{"num_hidden_layers": 14, "hidden_size": 128, "num_attention_heads": 4, "num_key_value_heads": 4, "head_dim": 32, "intermediate_size": 320, "vocab_size": 8192, "hidden_act": "swiglu", "norm": "rmsnorm", "norm_place": "pre", "norm_eps": 1e-06, "positions": "rope", "rope_theta": 1020.0, "rope_fraction": 0.5, "qk_norm": true, "attn_scale": 0.177, "bias": "all", "tie_word_embeddings": false, "parallel_block": false, "extras": ["some layers without attention", "local attention windows", "shifted keys", "gated attention", "attention sinks", "capped logits"], "init": "normal", "init_std_qkv": 0.0141, "init_std_o": 0.0, "init_std_up": 0.0141, "init_std_down": 0.0, "optimizer": "muon", "learning_rate": 0.0133, "lr_mult_o": 1.32, "beta1": 0.95, "lr_head": 0.00785, "warmup_steps": 103, "schedule": "cos", "final_lr_fraction": 0.1, "batch_tokens": 16384, "max_seq_len": 512, "doc_mask": true, "train_tokens": 121000000, "max_steps": 7386, "dataset": "wikipedia_en"}
Each number is 50 + 10 x the weight over the matrix's rms, rounded and kept within 0 to 99. Layers, rows and columns count from 0.

# gate: layer 10 MLP gate, 320x128, rms 0.262, rows 6-23, columns 0-127
# up: layer 10 MLP up, 320x128, rms 0.273, rows 6-23, columns 0-127
# down: layer 10 MLP down (transposed), 320x128, rms 0.164, rows 6-23, columns 0-127
gate6:52 55 48 63 50 58 42 43 58 54 47 37 43 51 50 47 43 60 40 48 48 67 50 55 69 64 43 46 49 47 59 41 48 47 54 47 54 35 55 43 46 40 35 43 51 31 55 57 38 44 38 53 39 42 54 55 35 48 43 31 51 41 50 46 59 51 30 58 53 75 36 43 47 42 43 56 45 43 43 45 59 44 60 44 57 46 47 53 50 53 47 55 58 51 49 50 49 43 62 59 47 57 56 65 41 60 48 40 41 51 47 35 53 60 55 60 62 51 50 48 45 61 60 49 53 48 34 48
up6:48 40 52 57 48 54 52 50 33 57 52 45 39 40 47 41 30 65 41 48 49 35 42 42 60 69 44 43 54 46 43 63 46 39 55 41 50 53 41 58 44 46 53 46 52 58 53 38 63 45 41 60 52 63 36 58 35 49 55 44 54 52 59 43 34 47 57 61 36 31 46 58 45 38 58 60 68 51 38 51 53 53 49 59 51 40 47 64 28 60 55 47 62 51 44 71 56 54 43 60 66 46 38 67 61 52 42 36 53 42 44 58 91 44 38 52 61 47 51 53 45 58 74 61 39 37 48 62
down6:47 53 30 48 55 37 68 56 52 44 49 61 49 40 49 51 62 57 60 54 53 45 49 63 46 36 52 57 44 50 45 52 48 54 43 42 49 40 68 44 52 31 56 42 51 67 56 41 61 61 40 48 45 52 45 47 52 50 52 48 48 46 43 55 69 65 46 65 46 40 74 40 47 48 47 55 64 54 38 48 56 63 46 41 43 51 56 56 65 48 47 56 52 41 42 60 63 47 53 39 55 50 60 40 33 38 59 56 67 53 46 45 43 69 57 47 54 52 55 53 50 59 53 36 50 52 53 70
gate7:31 60 64 56 58 63 60 57 75 50 54 56 34 63 37 60 67 52 58 49 57 55 62 49 48 56 51 50 58 38 44 45 49 62 52 41 58 25 59 69 42 45 48 51 42 61 48 49 62 39 56 45 55 53 59 51 37 72 73 68 55 50 40 46 47 57 69 51 70 63 43 44 47 63 54 43 40 57 36 46 40 58 57 40 41 58 59 41 53 72 49 39 76 61 67 51 48 63 35 46 49 46 42 50 51 50 62 65 47 45 44 47 61 45 61 56 51 58 66 68 60 39 43 42 57 55 55 59
up7:64 51 37 56 42 46 49 47 67 48 47 49 49 72 63 68 28 56 39 41 59 61 58 55 54 21 62 40 42 32 39 54 44 52 54 52 46 49 52 53 53 38 43 50 46 50 60 56 27 51 60 44 55 62 45 50 34 57 50 38 52 46 36 48 49 57 60 60 41 46 58 61 34 55 38 66 50 47 46 60 61 47 50 41 31 69 55 47 52 48 54 48 45 46 54 51 32 66 44 54 35 49 45 59 44 35 61 54 35 41 64 66 50 55 64 57 41 44 53 35 44 38 58 55 52 44 61 57
down7:43 43 47 67 41 53 42 44 57 53 39 62 45 47 46 61 42 56 49 44 66 57 49 38 48 45 58 33 52 57 58 55 47 36 51 67 48 60 58 58 26 74 50 60 40 53 57 42 46 59 49 45 41 54 49 59 58 38 38 32 43 55 54 44 42 55 49 34 47 66 80 73 43 53 53 37 74 38 51 63 60 45 67 65 49 59 35 34 48 45 70 25 43 50 46 46 51 27 49 53 44 42 57 56 46 62 44 44 60 59 55 61 48 46 41 34 62 54 54 39 68 52 38 62 49 50 49 32
gate8:48 45 57 55 33 43 53 41 42 53 52 67 45 58 57 43 51 34 52 57 51 55 31 63 49 59 39 45 38 40 50 54 61 50 58 55 62 67 26 82 55 57 65 20 53 31 38 54 46 42 43 44 70 39 71 59 62 44 63 46 45 46 46 41 41 47 48 67 48 71 60 54 34 48 56 52 44 51 42 54 39 32 41 23 76 39 61 49 44 39 42 40 57 37 60 57 52 50 46 51 45 44 38 52 41 40 60 54 56 56 33 47 70 48 50 60 57 39 37 64 46 49 49 47 56 65 60 48
up8:51 65 43 45 47 60 34 59 51 46 52 38 60 54 42 37 45 61 32 43 53 45 54 63 47 46 41 32 51 45 45 33 51 60 42 44 45 58 48 32 38 54 47 50 37 74 45 24 39 42 52 41 40 51 46 35 57 46 56 55 60 42 51 55 38 46 57 51 45 47 55 56 61 55 47 48 47 46 50 26 70 66 48 64 51 64 45 29 40 45 66 54 37 63 45 47 47 45 42 40 58 56 56 47 56 54 49 44 66 50 47 49 51 49 37 39 50 60 63 55 43 63 45 50 58 44 39 36
down8:63 33 55 60 39 26 67 62 44 38 42 72 33 46 62 62 53 64 45 48 33 52 52 46 58 47 30 39 44 47 67 49 61 44 63 42 60 45 40 59 47 38 56 45 69 62 47 60 43 52 60 44 58 49 52 54 39 41 61 57 51 35 40 36 57 59 35 43 56 61 74 53 47 43 47 32 56 54 44 62 54 42 39 58 50 39 54 56 36 41 47 39 51 54 62 55 45 52 30 43 47 38 48 51 51 36 44 30 48 69 43 41 46 65 57 56 70 56 39 39 38 41 34 45 48 52 58 53
gate9:41 36 46 60 51 50 43 34 49 59 55 48 63 53 47 45 46 66 49 31 55 35 60 49 35 44 42 58 52 54 43 54 40 64 53 63 50 45 51 52 49 53 60 50 55 46 55 37 52 40 57 51 54 63 48 53 60 40 45 45 47 26 43 38 44 38 43 54 35 44 58 51 53 47 56 58 46 52 53 56 66 50 49 50 55 60 54 57 68 63 38 58 53 55 39 44 55 36 38 45 50 49 46 63 60 47 56 34 50 45 54 60 36 48 51 52 44 58 49 37 39 43 51 40 59 55 64 62
up9:63 48 44 56 57 58 59 48 54 49 53 39 40 47 43 47 59 30 66 35 56 48 53 50 44 69 65 50 50 55 47 50 47 40 43 31 53 37 60 52 57 60 57 54 42 59 50 53 51 42 45 41 40 51 56 41 61 35 44 60 59 39 46 48 53 33 64 54 48 67 36 45 31 47 56 46 51 48 44 39 48 54 38 63 38 56 37 54 45 51 51 61 65 53 46 35 47 52 48 54 46 49 57 51 40 50 55 59 57 58 45 46 66 45 53 46 52 51 70 70 47 37 57 38 64 50 37 57
down9:64 41 44 53 55 42 49 42 59 63 52 54 43 59 48 39 56 45 50 48 52 41 37 50 55 59 60 55 41 64 49 40 42 57 43 46 54 46 64 42 55 56 60 74 53 52 42 31 57 45 34 48 50 47 55 52 56 43 53 33 67 56 59 51 61 46 59 26 51 69 65 56 37 52 40 52 45 38 50 47 54 51 58 65 48 47 43 42 39 41 48 57 61 58 65 53 40 54 51 37 49 50 51 51 42 58 47 39 45 61 40 62 50 53 49 48 26 66 53 48 59 50 42 65 61 48 43 48
gate10:40 52 46 50 39 50 56 47 48 42 45 59 43 62 48 66 53 44 31 34 40 61 51 61 45 45 38 60 45 45 43 57 66 52 35 57 34 39 59 48 33 36 63 43 52 26 52 40 61 57 49 59 61 39 53 49 29 54 41 71 47 56 51 60 53 50 50 56 50 40 57 59 47 63 48 42 80 41 61 48 65 47 38 54 47 46 51 40 64 42 43 47 49 45 45 63 47 52 70 39 39 69 44 44 47 43 39 29 50 47 41 43 54 44 53 54 53 54 47 61 54 51 55 46 57 51 54 67
up10:58 47 50 45 47 36 52 48 59 49 63 42 48 49 59 68 53 54 56 52 51 38 36 44 56 40 47 58 52 37 56 50 38 44 65 56 41 57 41 51 44 56 40 48 69 42 56 45 42 56 48 38 55 64 73 41 61 35 53 55 31 43 44 56 56 68 47 32 55 50 48 49 44 58 51 50 57 53 62 50 46 41 46 57 44 52 63 44 53 37 69 58 51 45 58 54 40 63 71 67 60 45 48 49 39 34 54 52 47 61 45 45 54 34 59 52 34 63 50 54 70 43 60 52 74 53 53 21
down10:44 43 61 43 44 57 44 45 52 54 56 55 46 52 42 55 65 60 56 51 38 39 35 59 51 46 59 51 55 57 46 38 44 44 52 39 54 42 33 31 63 41 63 36 55 52 51 69 49 59 56 49 47 59 61 33 50 49 36 50 62 46 58 32 55 53 56 49 42 36 46 51 51 62 51 30 44 49 51 40 53 42 60 63 37 63 53 63 41 31 56 34 46 60 44 69 74 42 53 48 39 52 69 50 45 54 46 51 41 60 56 34 45 48 54 41 52 45 43 63 34 53 61 41 53 42 65 65
gate11:37 70 57 61 49 49 59 46 56 62 54 67 47 57 46 32 60 59 39 56 49 53 59 23 38 37 61 46 39 44 64 59 44 55 58 65 53 54 35 37 46 46 41 38 64 40 38 54 75 46 45 50 49 60 64 55 33 53 50 40 58 54 54 58 46 49 59 44 62 36 38 46 63 35 37 39 39 51 45 38 51 56 70 50 54 36 52 74 44 39 43 53 31 39 50 48 51 47 52 31 33 54 41 64 56 49 47 45 56 55 59 50 55 56 52 52 41 50 29 66 40 56 52 53 48 56 60 51
up11:53 46 40 57 52 69 44 64 52 59 51 30 52 46 45 32 66 34 43 51 35 39 47 28 46 45 55 44 58 52 51 55 34 63 65 52 58 52 56 43 38 69 55 44 51 62 57 35 50 59 44 34 54 44 43 64 29 68 44 29 61 68 41 51 53 40 40 47 51 42 53 70 61 37 42 35 34 48 52 41 47 65 45 46 24 54 61 61 62 32 71 61 36 48 54 54 44 54 66 69 38 41 42 51 47 55 77 50 40 49 62 50 42 59 58 56 27 53 40 55 34 53 43 40 37 36 41 48
down11:57 41 56 43 66 60 42 58 35 51 50 55 50 39 37 62 27 48 59 45 52 68 50 45 56 39 64 58 55 44 51 51 46 58 39 38 51 50 63 60 59 37 35 62 52 51 59 51 44 50 64 76 59 61 58 48 45 41 55 58 43 58 49 51 54 41 64 84 52 64 35 40 40 62 47 64 49 61 63 37 37 59 50 51 42 47 40 52 60 52 54 51 37 59 31 40 64 25 62 39 60 50 57 39 43 40 54 60 58 60 51 41 37 45 61 43 46 69 59 32 37 44 26 51 56 30 67 38
gate12:41 51 37 45 50 48 67 48 54 59 52 47 37 67 53 33 39 75 53 68 74 51 29 56 75 41 53 45 39 29 57 69 59 36 38 38 47 58 64 64 38 64 49 58 43 69 38 41 44 31 45 64 45 41 56 46 60 61 53 53 55 43 53 51 44 42 37 57 52 51 73 46 49 38 44 59 43 54 56 54 62 65 56 43 61 47 36 38 69 60 48 40 50 47 50 67 47 57 42 63 50 44 55 41 63 76 49 40 34 43 52 47 64 52 62 57 49 32 34 56 34 42 44 50 43 65 46 37
up12:58 40 62 35 44 34 46 54 63 60 63 45 59 52 47 57 46 55 40 37 41 41 51 61 63 65 35 34 57 43 51 47 25 35 66 42 47 53 46 49 37 50 41 66 39 32 45 59 52 53 57 46 64 65 46 34 69 57 48 31 51 53 43 70 42 39 38 49 57 46 53 48 37 37 47 35 53 64 70 41 48 54 54 65 65 37 41 42 60 51 45 56 50 39 39 54 36 52 39 40 47 53 45 46 55 63 51 60 57 36 43 55 46 49 63 50 42 63 27 47 38 42 47 44 48 57 31 50
down12:45 60 55 39 67 72 53 62 34 55 48 62 28 50 58 55 38 52 38 43 40 52 39 56 46 48 64 48 43 55 78 52 61 34 45 50 54 41 44 68 42 51 58 66 56 46 41 47 46 49 44 47 33 33 68 58 48 59 55 62 54 45 70 58 50 43 50 48 45 49 52 62 39 38 62 57 53 46 40 47 57 57 64 39 46 59 44 32 50 48 62 42 50 51 37 60 50 20 39 46 56 32 35 61 63 58 70 36 40 45 35 47 64 51 34 51 63 39 48 51 47 51 51 51 75 46 44 62
gate13:36 64 57 53 51 48 54 59 53 69 52 49 53 59 37 32 51 66 40 56 47 60 47 50 45 84 56 47 57 60 42 57 43 37 29 50 45 48 59 33 48 38 49 46 25 48 46 52 58 59 59 47 44 37 52 42 41 39 38 50 36 48 55 52 51 40 53 47 49 45 61 46 67 62 50 49 67 42 51 49 59 37 74 52 44 35 34 41 39 60 43 54 64 39 32 42 55 59 59 65 41 50 48 60 53 37 60 61 59 35 64 58 26 57 62 62 44 68 55 41 36 51 62 58 43 52 53 55
up13:41 51 37 52 45 44 67 42 64 73 51 46 44 41 40 43 31 50 46 43 50 42 41 66 35 60 34 37 57 44 62 50 51 49 49 51 51 56 54 52 52 51 49 58 42 51 51 33 49 59 53 54 60 45 55 53 42 47 52 59 47 34 38 51 53 42 80 54 43 40 47 44 52 59 44 45 53 26 54 56 34 42 54 43 47 42 44 52 51 32 42 49 59 58 46 21 47 42 40 51 61 63 45 59 62 45 40 37 56 63 42 51 52 57 69 49 61 58 45 34 38 49 45 54 34 54 49 49
down13:45 52 42 62 47 36 48 48 55 56 45 51 46 53 53 38 48 44 55 57 41 44 57 61 50 67 60 33 39 48 48 39 55 59 38 51 48 63 60 39 43 28 41 56 55 38 38 56 45 48 60 53 53 43 62 56 52 53 46 54 53 57 48 40 45 53 37 65 29 44 65 49 46 32 53 61 63 46 44 38 52 58 67 43 48 58 66 56 62 69 47 58 59 39 60 28 71 63 59 55 34 39 33 60 61 35 54 41 41 41 49 51 31 43 42 61 63 55 54 24 56 49 51 40 49 59 39 53
gate14:50 65 54 56 43 53 37 52 50 45 47 49 40 56 60 34 54 55 44 61 51 41 56 41 52 45 53 55 53 37 59 36 50 43 56 55 36 54 25 54 47 42 42 61 47 41 43 63 43 51 40 51 59 57 51 40 52 38 56 36 45 51 41 38 51 46 47 56 56 61 48 44 52 34 53 45 33 49 50 44 45 49 47 48 39 45 54 30 46 50 52 40 54 64 58 51 53 45 49 58 55 54 49 50 49 65 45 56 53 62 55 62 40 29 42 39 64 70 77 39 53 49 53 48 49 33 70 49
up14:45 46 37 47 45 52 52 38 38 48 62 56 67 43 36 58 37 54 53 61 40 46 55 54 52 50 43 59 51 35 31 43 62 37 18 59 54 60 44 58 51 26 60 55 41 53 37 45 47 49 55 42 36 61 64 60 53 58 39 39 33 52 42 58 45 49 42 36 50 54 33 56 42 32 56 51 59 43 57 48 62 57 59 54 68 54 55 57 55 44 51 66 52 41 64 41 48 56 48 46 47 56 58 45 40 28 44 61 41 49 42 61 51 46 52 55 36 47 70 49 59 54 59 62 29 60 66 50
down14:51 48 41 46 45 50 47 59 45 36 43 30 47 59 35 49 52 51 52 40 56 52 48 70 53 46 69 44 47 46 58 39 61 57 45 35 45 61 48 62 38 68 57 43 47 59 54 52 38 61 48 36 49 40 71 49 44 43 59 49 47 58 54 49 52 35 62 88 28 63 64 49 55 55 57 58 49 59 36 43 39 58 41 41 53 55 33 35 46 36 53 58 52 56 57 50 43 56 51 68 40 42 25 36 59 64 27 44 51 57 46 51 41 53 48 53 38 45 49 54 61 40 46 47 45 44 28 59
gate15:53 45 42 34 34 32 50 54 54 44 49 41 46 47 50 53 51 54 46 61 41 48 58 46 45 41 57 29 43 46 26 78 58 50 65 42 43 53 51 42 61 43 72 32 51 56 50 66 56 40 40 44 64 66 53 50 55 53 48 39 57 43 50 45 60 48 45 39 61 49 48 41 56 56 47 47 35 50 56 70 54 61 53 58 47 72 48 59 44 63 64 49 49 40 45 40 41 60 38 47 59 59 44 56 61 56 44 61 55 59 43 56 42 57 56 45 54 51 41 50 49 47 35 52 57 34 56 64
up15:40 30 48 55 76 56 45 56 54 66 38 62 48 66 71 83 39 63 40 51 59 59 26 42 40 52 53 50 54 41 32 46 38 37 60 37 37 53 41 19 27 79 58 47 29 42 48 51 36 46 46 45 48 50 43 53 58 47 64 60 25 54 48 43 45 62 60 50 45 48 50 54 34 65 36 51 40 46 64 40 48 41 63 45 58 52 66 48 42 66 51 65 42 41 63 66 46 39 49 59 51 71 41 35 43 47 41 42 32 36 58 40 63 42 50 59 55 36 62 65 48 44 56 40 55 52 48 63
down15:47 55 48 54 50 44 43 35 46 48 60 57 48 68 22 33 62 54 36 49 49 39 74 67 38 55 40 63 40 40 62 50 57 61 44 71 46 69 54 38 48 43 42 49 49 25 66 41 68 59 52 58 58 51 54 47 61 45 46 66 38 33 51 46 54 52 49 24 64 57 61 49 58 53 73 47 42 59 35 65 58 59 55 59 44 59 55 38 43 47 40 36 54 25 47 50 46 57 56 41 37 72 49 61 45 39 54 67 42 49 36 53 53 18 54 49 46 33 41 59 51 34 53 62 47 46 48 57
gate16:50 53 64 58 39 44 41 44 59 64 66 54 47 49 44 53 31 58 45 42 47 59 45 53 58 62 57 32 59 43 82 42 53 37 48 52 44 40 34 38 54 48 51 56 54 51 45 35 64 46 48 58 56 40 39 60 41 43 51 35 34 43 38 51 61 51 48 30 47 53 40 49 42 60 54 55 49 56 51 57 62 51 35 50 49 55 66 46 62 55 49 58 48 35 41 49 62 49 55 63 55 53 44 45 44 34 37 68 46 53 61 47 51 35 40 65 57 49 48 57 58 56 45 37 27 50 65 48
up16:34 60 43 66 58 35 55 50 55 40 45 33 38 53 51 63 46 38 53 61 42 48 42 55 40 56 65 58 40 43 41 62 65 56 61 42 54 65 45 54 61 60 41 55 59 35 38 47 45 70 48 37 45 53 46 51 39 52 54 66 56 45 43 54 43 47 52 52 67 31 51 59 48 48 54 33 34 65 58 70 44 54 47 56 48 50 37 47 58 61 44 40 44 68 57 42 46 68 64 38 39 41 36 65 31 37 55 49 51 69 58 54 61 44 51 37 59 46 48 58 44 44 44 48 51 51 66 48
down16:42 52 59 50 51 56 39 52 62 55 68 56 61 60 61 50 52 50 47 55 45 50 49 64 73 62 42 39 46 56 56 44 32 58 52 39 63 51 43 47 39 52 39 44 51 60 58 46 34 38 54 30 48 37 52 79 43 49 46 45 54 55 53 50 57 58 52 44 56 47 42 38 14 61 61 55 46 50 38 42 66 50 38 55 60 48 46 73 46 47 41 45 55 48 54 52 50 59 49 55 56 55 51 64 71 59 36 54 67 57 52 56 44 48 55 48 40 40 55 57 44 51 46 43 38 46 40 41
gate17:63 50 49 41 51 47 60 58 50 47 52 42 58 62 46 64 39 54 56 58 38 58 61 50 54 40 51 40 47 38 67 40 57 53 59 56 67 56 59 37 42 53 52 60 58 51 46 44 50 57 61 57 58 49 67 49 71 58 39 42 40 56 59 50 54 63 36 58 55 60 50 55 50 50 40 51 45 57 55 49 62 40 66 44 49 51 48 52 60 51 60 42 67 61 60 47 33 30 42 69 51 56 47 29 38 49 64 54 50 31 54 46 56 62 68 46 56 43 54 49 32 68 64 56 59 60 47 58
up17:37 47 41 63 49 32 52 49 34 57 62 47 52 47 48 42 52 42 53 45 43 48 53 49 39 61 53 46 31 61 53 33 41 60 68 49 56 47 44 47 36 50 49 51 51 53 52 59 56 67 54 42 55 51 84 49 55 52 47 51 60 58 68 53 46 42 59 47 50 36 47 41 47 59 45 50 37 66 50 46 42 69 56 45 48 33 44 58 52 42 55 42 37 62 65 49 37 54 46 58 38 51 54 57 49 52 58 53 35 45 59 46 40 36 60 52 38 44 43 48 57 51 65 62 58 59 44 66
down17:66 38 69 52 66 52 78 53 53 50 54 44 56 37 53 60 43 63 51 65 44 45 50 64 43 49 48 64 56 50 49 50 44 45 36 57 43 50 54 63 45 56 47 54 56 24 54 46 60 57 59 57 29 38 45 64 35 51 49 45 35 41 45 43 49 50 46 45 38 53 44 53 36 46 63 51 48 62 42 61 68 51 48 50 58 46 53 51 47 47 63 53 54 57 36 51 45 59 61 69 48 41 61 57 38 66 29 55 64 74 44 63 58 33 60 46 53 50 73 42 60 47 47 44 44 17 32 52
gate18:41 49 43 59 43 37 24 72 48 32 55 43 38 47 49 41 49 57 43 47 61 56 51 66 54 61 69 31 64 50 73 39 41 64 54 39 49 29 53 49 59 44 38 39 62 46 47 35 65 61 59 60 42 45 51 53 26 50 62 61 59 52 52 47 38 39 51 57 52 49 38 52 58 51 45 60 45 54 57 31 43 65 61 45 42 46 56 34 58 50 54 38 53 66 48 57 60 42 49 43 41 35 49 48 49 64 52 39 50 66 39 30 71 28 69 40 30 49 63 34 42 45 44 47 54 43 51 42
up18:70 60 60 43 40 56 49 41 49 38 44 31 55 36 68 68 58 42 69 53 29 65 41 40 51 42 54 51 57 41 35 42 55 28 43 52 46 66 59 40 48 50 64 40 23 43 39 55 47 46 43 52 74 60 39 46 57 42 32 47 49 55 45 57 46 53 51 56 54 40 70 40 52 49 36 63 43 70 32 44 52 51 41 51 46 42 40 46 44 47 45 53 61 40 54 59 68 48 56 59 57 53 58 61 50 45 34 50 33 51 66 52 32 56 39 55 29 68 53 44 58 58 57 47 64 65 53 50
down18:60 53 59 45 36 41 66 62 49 43 36 43 52 47 57 39 79 50 54 63 36 58 44 40 47 30 51 41 60 41 37 69 56 73 66 48 60 33 60 58 65 51 38 49 63 53 44 34 42 28 72 43 44 26 56 64 47 45 46 51 60 52 59 45 52 20 43 45 67 56 36 34 36 53 63 70 59 64 54 40 59 53 33 45 32 64 33 64 57 51 35 53 55 49 40 63 64 51 45 57 65 53 51 71 44 40 65 55 64 61 47 34 43 57 46 33 49 52 38 56 59 45 45 48 56 58 71 49
gate19:57 61 64 52 64 39 41 46 50 45 75 58 57 49 54 58 58 65 49 41 59 62 61 70 56 52 66 43 46 41 52 33 47 45 49 46 39 51 43 44 59 55 53 69 43 61 55 45 63 64 52 46 60 51 70 38 46 64 53 39 61 51 31 46 56 57 58 45 48 54 45 55 57 47 40 32 64 42 60 63 44 50 35 44 46 50 32 52 59 59 45 54 35 68 52 46 67 57 52 70 41 62 43 42 46 40 62 36 52 40 63 46 52 45 45 43 63 49 48 63 54 37 44 62 74 63 76 26
up19:58 31 48 65 55 38 50 44 51 65 48 64 39 65 41 52 57 49 61 54 52 67 42 57 53 52 47 54 48 57 58 48 59 49 61 59 56 26 62 40 63 47 57 44 54 36 55 46 63 48 52 56 60 62 50 56 51 57 41 67 58 69 42 37 49 47 23 52 45 55 39 55 43 49 47 62 48 54 62 62 41 45 43 54 51 67 48 38 56 66 35 46 51 52 28 64 28 41 52 47 51 60 47 32 44 54 37 52 38 42 41 51 33 59 36 54 24 42 60 47 56 58 40 55 40 46 42 41
down19:42 66 50 46 63 31 45 54 44 49 43 62 33 62 67 65 46 52 50 52 49 48 38 58 59 49 47 59 53 52 40 64 34 40 39 42 72 55 65 48 51 63 59 33 52 50 45 47 50 61 49 58 56 41 48 50 72 60 46 64 58 49 45 53 60 57 52 59 48 43 41 52 51 62 53 50 63 64 55 51 47 48 39 45 46 59 56 31 49 45 42 45 48 28 60 46 51 67 68 30 39 32 40 54 53 55 48 44 47 38 59 48 68 45 47 46 47 52 43 52 44 46 44 45 54 54 61 52
gate20:51 75 63 76 45 46 42 49 49 54 37 51 47 37 46 49 59 55 48 78 57 65 33 67 59 45 48 41 51 57 65 37 61 70 66 39 46 62 44 59 39 34 49 31 59 55 62 57 43 63 34 47 50 50 47 49 53 59 31 52 61 46 53 46 40 49 40 52 48 78 65 62 52 27 60 33 39 37 56 67 40 48 67 73 56 57 45 42 51 47 47 59 78 50 41 47 29 48 53 44 45 71 48 47 63 48 45 56 44 52 38 43 43 53 41 52 50 37 54 47 40 61 37 38 45 59 48 47
up20:43 48 58 40 34 51 57 33 49 65 54 52 60 51 53 51 60 48 50 49 61 66 46 43 57 56 55 53 66 42 48 50 60 74 63 52 54 53 52 41 38 44 70 48 54 49 47 61 25 39 43 47 34 50 53 60 43 61 46 62 47 61 47 68 46 48 52 57 50 60 46 63 22 53 60 45 44 32 72 52 47 33 61 41 48 47 65 58 38 51 46 41 38 44 57 45 45 53 29 58 46 55 61 42 52 60 55 40 65 55 40 64 52 34 77 53 60 61 60 50 39 45 68 58 61 58 52 50
down20:48 44 54 36 33 48 54 56 67 46 31 39 50 58 51 51 37 51 48 45 35 36 54 36 39 41 55 53 42 63 41 42 51 35 63 53 47 61 48 46 55 41 41 63 31 45 58 52 53 33 35 52 49 50 49 49 51 50 32 49 47 80 49 43 58 46 61 66 38 45 47 49 55 70 56 50 54 59 66 41 33 47 57 41 60 44 44 42 57 41 54 58 58 43 66 54 60 30 47 42 43 44 37 68 52 67 37 59 44 48 40 57 69 44 60 49 54 45 58 62 48 22 38 55 65 44 47 47
gate21:47 47 34 70 45 59 56 63 34 57 42 62 74 41 30 48 59 48 41 70 45 51 39 52 50 51 54 67 47 52 55 60 43 58 51 32 39 29 59 38 48 46 53 42 60 42 56 62 54 44 59 49 43 38 52 47 24 44 49 49 55 40 17 57 51 53 45 59 45 48 55 39 40 59 53 60 53 41 33 57 51 53 55 36 54 50 58 45 47 40 46 50 52 52 32 54 57 57 31 48 38 44 50 43 54 46 36 57 60 58 48 53 56 56 37 62 43 49 50 59 45 50 50 44 60 43 53 56
up21:35 57 53 52 54 53 59 42 56 42 50 38 39 49 52 32 44 56 57 45 55 44 64 52 52 37 65 47 44 35 60 51 58 61 43 32 53 61 55 49 65 49 52 55 49 51 56 54 54 44 52 42 58 59 25 56 58 40 55 34 28 63 57 51 62 33 43 37 41 64 40 51 61 55 32 40 51 42 58 47 26 66 53 50 41 43 44 50 44 35 64 65 49 47 66 33 38 36 70 45 58 33 50 39 65 50 59 42 55 50 47 49 29 42 37 45 41 49 42 58 54 62 59 37 54 49 58 59
down21:46 62 59 44 64 63 44 53 66 36 46 39 47 67 52 49 45 42 42 64 50 56 40 46 54 49 52 50 54 70 62 53 38 48 53 46 42 52 68 41 35 43 46 64 32 40 50 51 49 56 66 49 61 40 67 57 39 49 54 43 41 48 66 54 41 46 53 47 55 65 74 63 39 38 38 44 59 56 45 55 57 32 65 44 53 66 38 65 65 41 52 52 61 65 47 63 54 38 41 59 42 45 37 61 29 60 56 38 46 71 46 51 42 60 45 67 40 59 35 41 48 43 54 50 47 42 50 43
gate22:54 45 37 68 69 59 36 46 41 74 46 77 40 36 43 54 68 44 49 57 37 62 59 30 55 33 69 39 42 35 32 43 44 66 32 55 49 39 62 60 74 49 49 52 42 45 55 45 50 49 54 48 62 46 60 51 34 49 48 46 50 52 46 61 41 57 43 51 37 46 63 64 66 47 48 50 22 42 49 52 48 26 53 36 48 72 53 57 54 45 52 55 29 30 50 47 52 49 70 45 55 50 48 41 24 56 43 53 43 24 73 59 56 49 53 49 56 63 62 41 62 33 27 70 50 56 53 42
up22:82 67 53 41 53 52 38 45 52 58 37 39 62 62 55 46 43 73 62 48 50 62 60 50 59 35 45 43 58 55 61 62 54 42 51 58 34 53 33 41 37 61 51 55 49 63 45 34 62 43 45 52 62 42 42 54 39 67 50 56 67 49 62 31 39 52 38 45 49 50 39 61 43 48 62 54 61 63 56 52 53 57 42 56 61 55 41 66 38 29 46 49 47 39 48 33 52 54 41 42 53 46 50 52 46 57 38 67 50 52 63 37 70 58 43 51 66 34 45 60 55 64 46 44 55 60 31 61
down22:60 40 40 33 43 64 52 68 49 45 54 44 59 46 48 45 43 56 55 69 62 39 50 63 63 41 63 46 60 66 42 55 42 54 46 30 66 58 35 43 59 65 59 48 51 28 49 55 49 46 66 58 52 65 59 62 50 42 52 50 65 39 45 63 41 43 38 49 38 54 54 27 65 50 28 34 60 48 51 49 46 43 65 61 44 22 49 58 68 44 30 47 57 52 39 48 30 52 54 32 51 50 54 53 62 63 56 41 35 62 56 48 61 52 35 64 47 51 77 41 57 57 47 31 64 53 54 60
gate23:39 68 53 73 60 53 56 27 44 53 56 58 31 75 50 49 48 55 47 54 19 35 43 54 63 45 40 54 60 73 63 52 49 55 41 33 52 59 41 32 43 55 75 54 72 56 40 59 56 39 45 57 59 53 56 63 58 43 75 54 45 46 40 47 50 41 46 49 73 34 57 54 53 38 62 57 49 60 44 56 39 50 58 52 61 40 52 46 39 53 41 53 28 50 72 58 62 45 57 37 41 54 41 56 30 47 48 38 49 52 45 57 48 44 39 59 60 68 45 52 37 54 60 37 37 64 37 58
up23:53 54 61 50 58 56 46 69 39 35 31 59 38 49 31 51 58 43 57 46 61 56 52 37 53 51 44 72 49 56 49 48 60 63 48 47 53 47 49 69 59 62 35 44 61 34 54 51 52 44 63 49 53 55 50 32 60 57 57 56 43 60 58 58 48 62 60 53 66 50 46 39 56 44 41 60 46 44 48 80 30 61 40 37 46 63 60 51 43 66 40 51 59 65 58 52 36 46 55 53 57 65 53 42 32 35 59 43 47 46 49 42 41 39 30 50 44 41 31 57 54 45 54 71 49 56 58 63
down23:55 71 59 50 52 48 44 29 31 56 33 59 57 41 73 53 55 47 60 40 55 67 55 58 55 61 57 34 46 42 59 46 62 61 47 45 37 48 52 49 48 31 56 51 49 40 44 34 56 56 70 47 37 30 55 56 57 51 61 44 53 40 56 35 67 50 65 38 56 47 69 45 56 42 53 53 52 77 32 40 46 46 51 36 69 48 55 61 43 33 51 44 48 46 44 44 26 54 48 46 55 52 50 44 57 54 31 64 43 45 51 40 49 60 72 32 54 55 49 51 49 48 43 39 51 39 59 06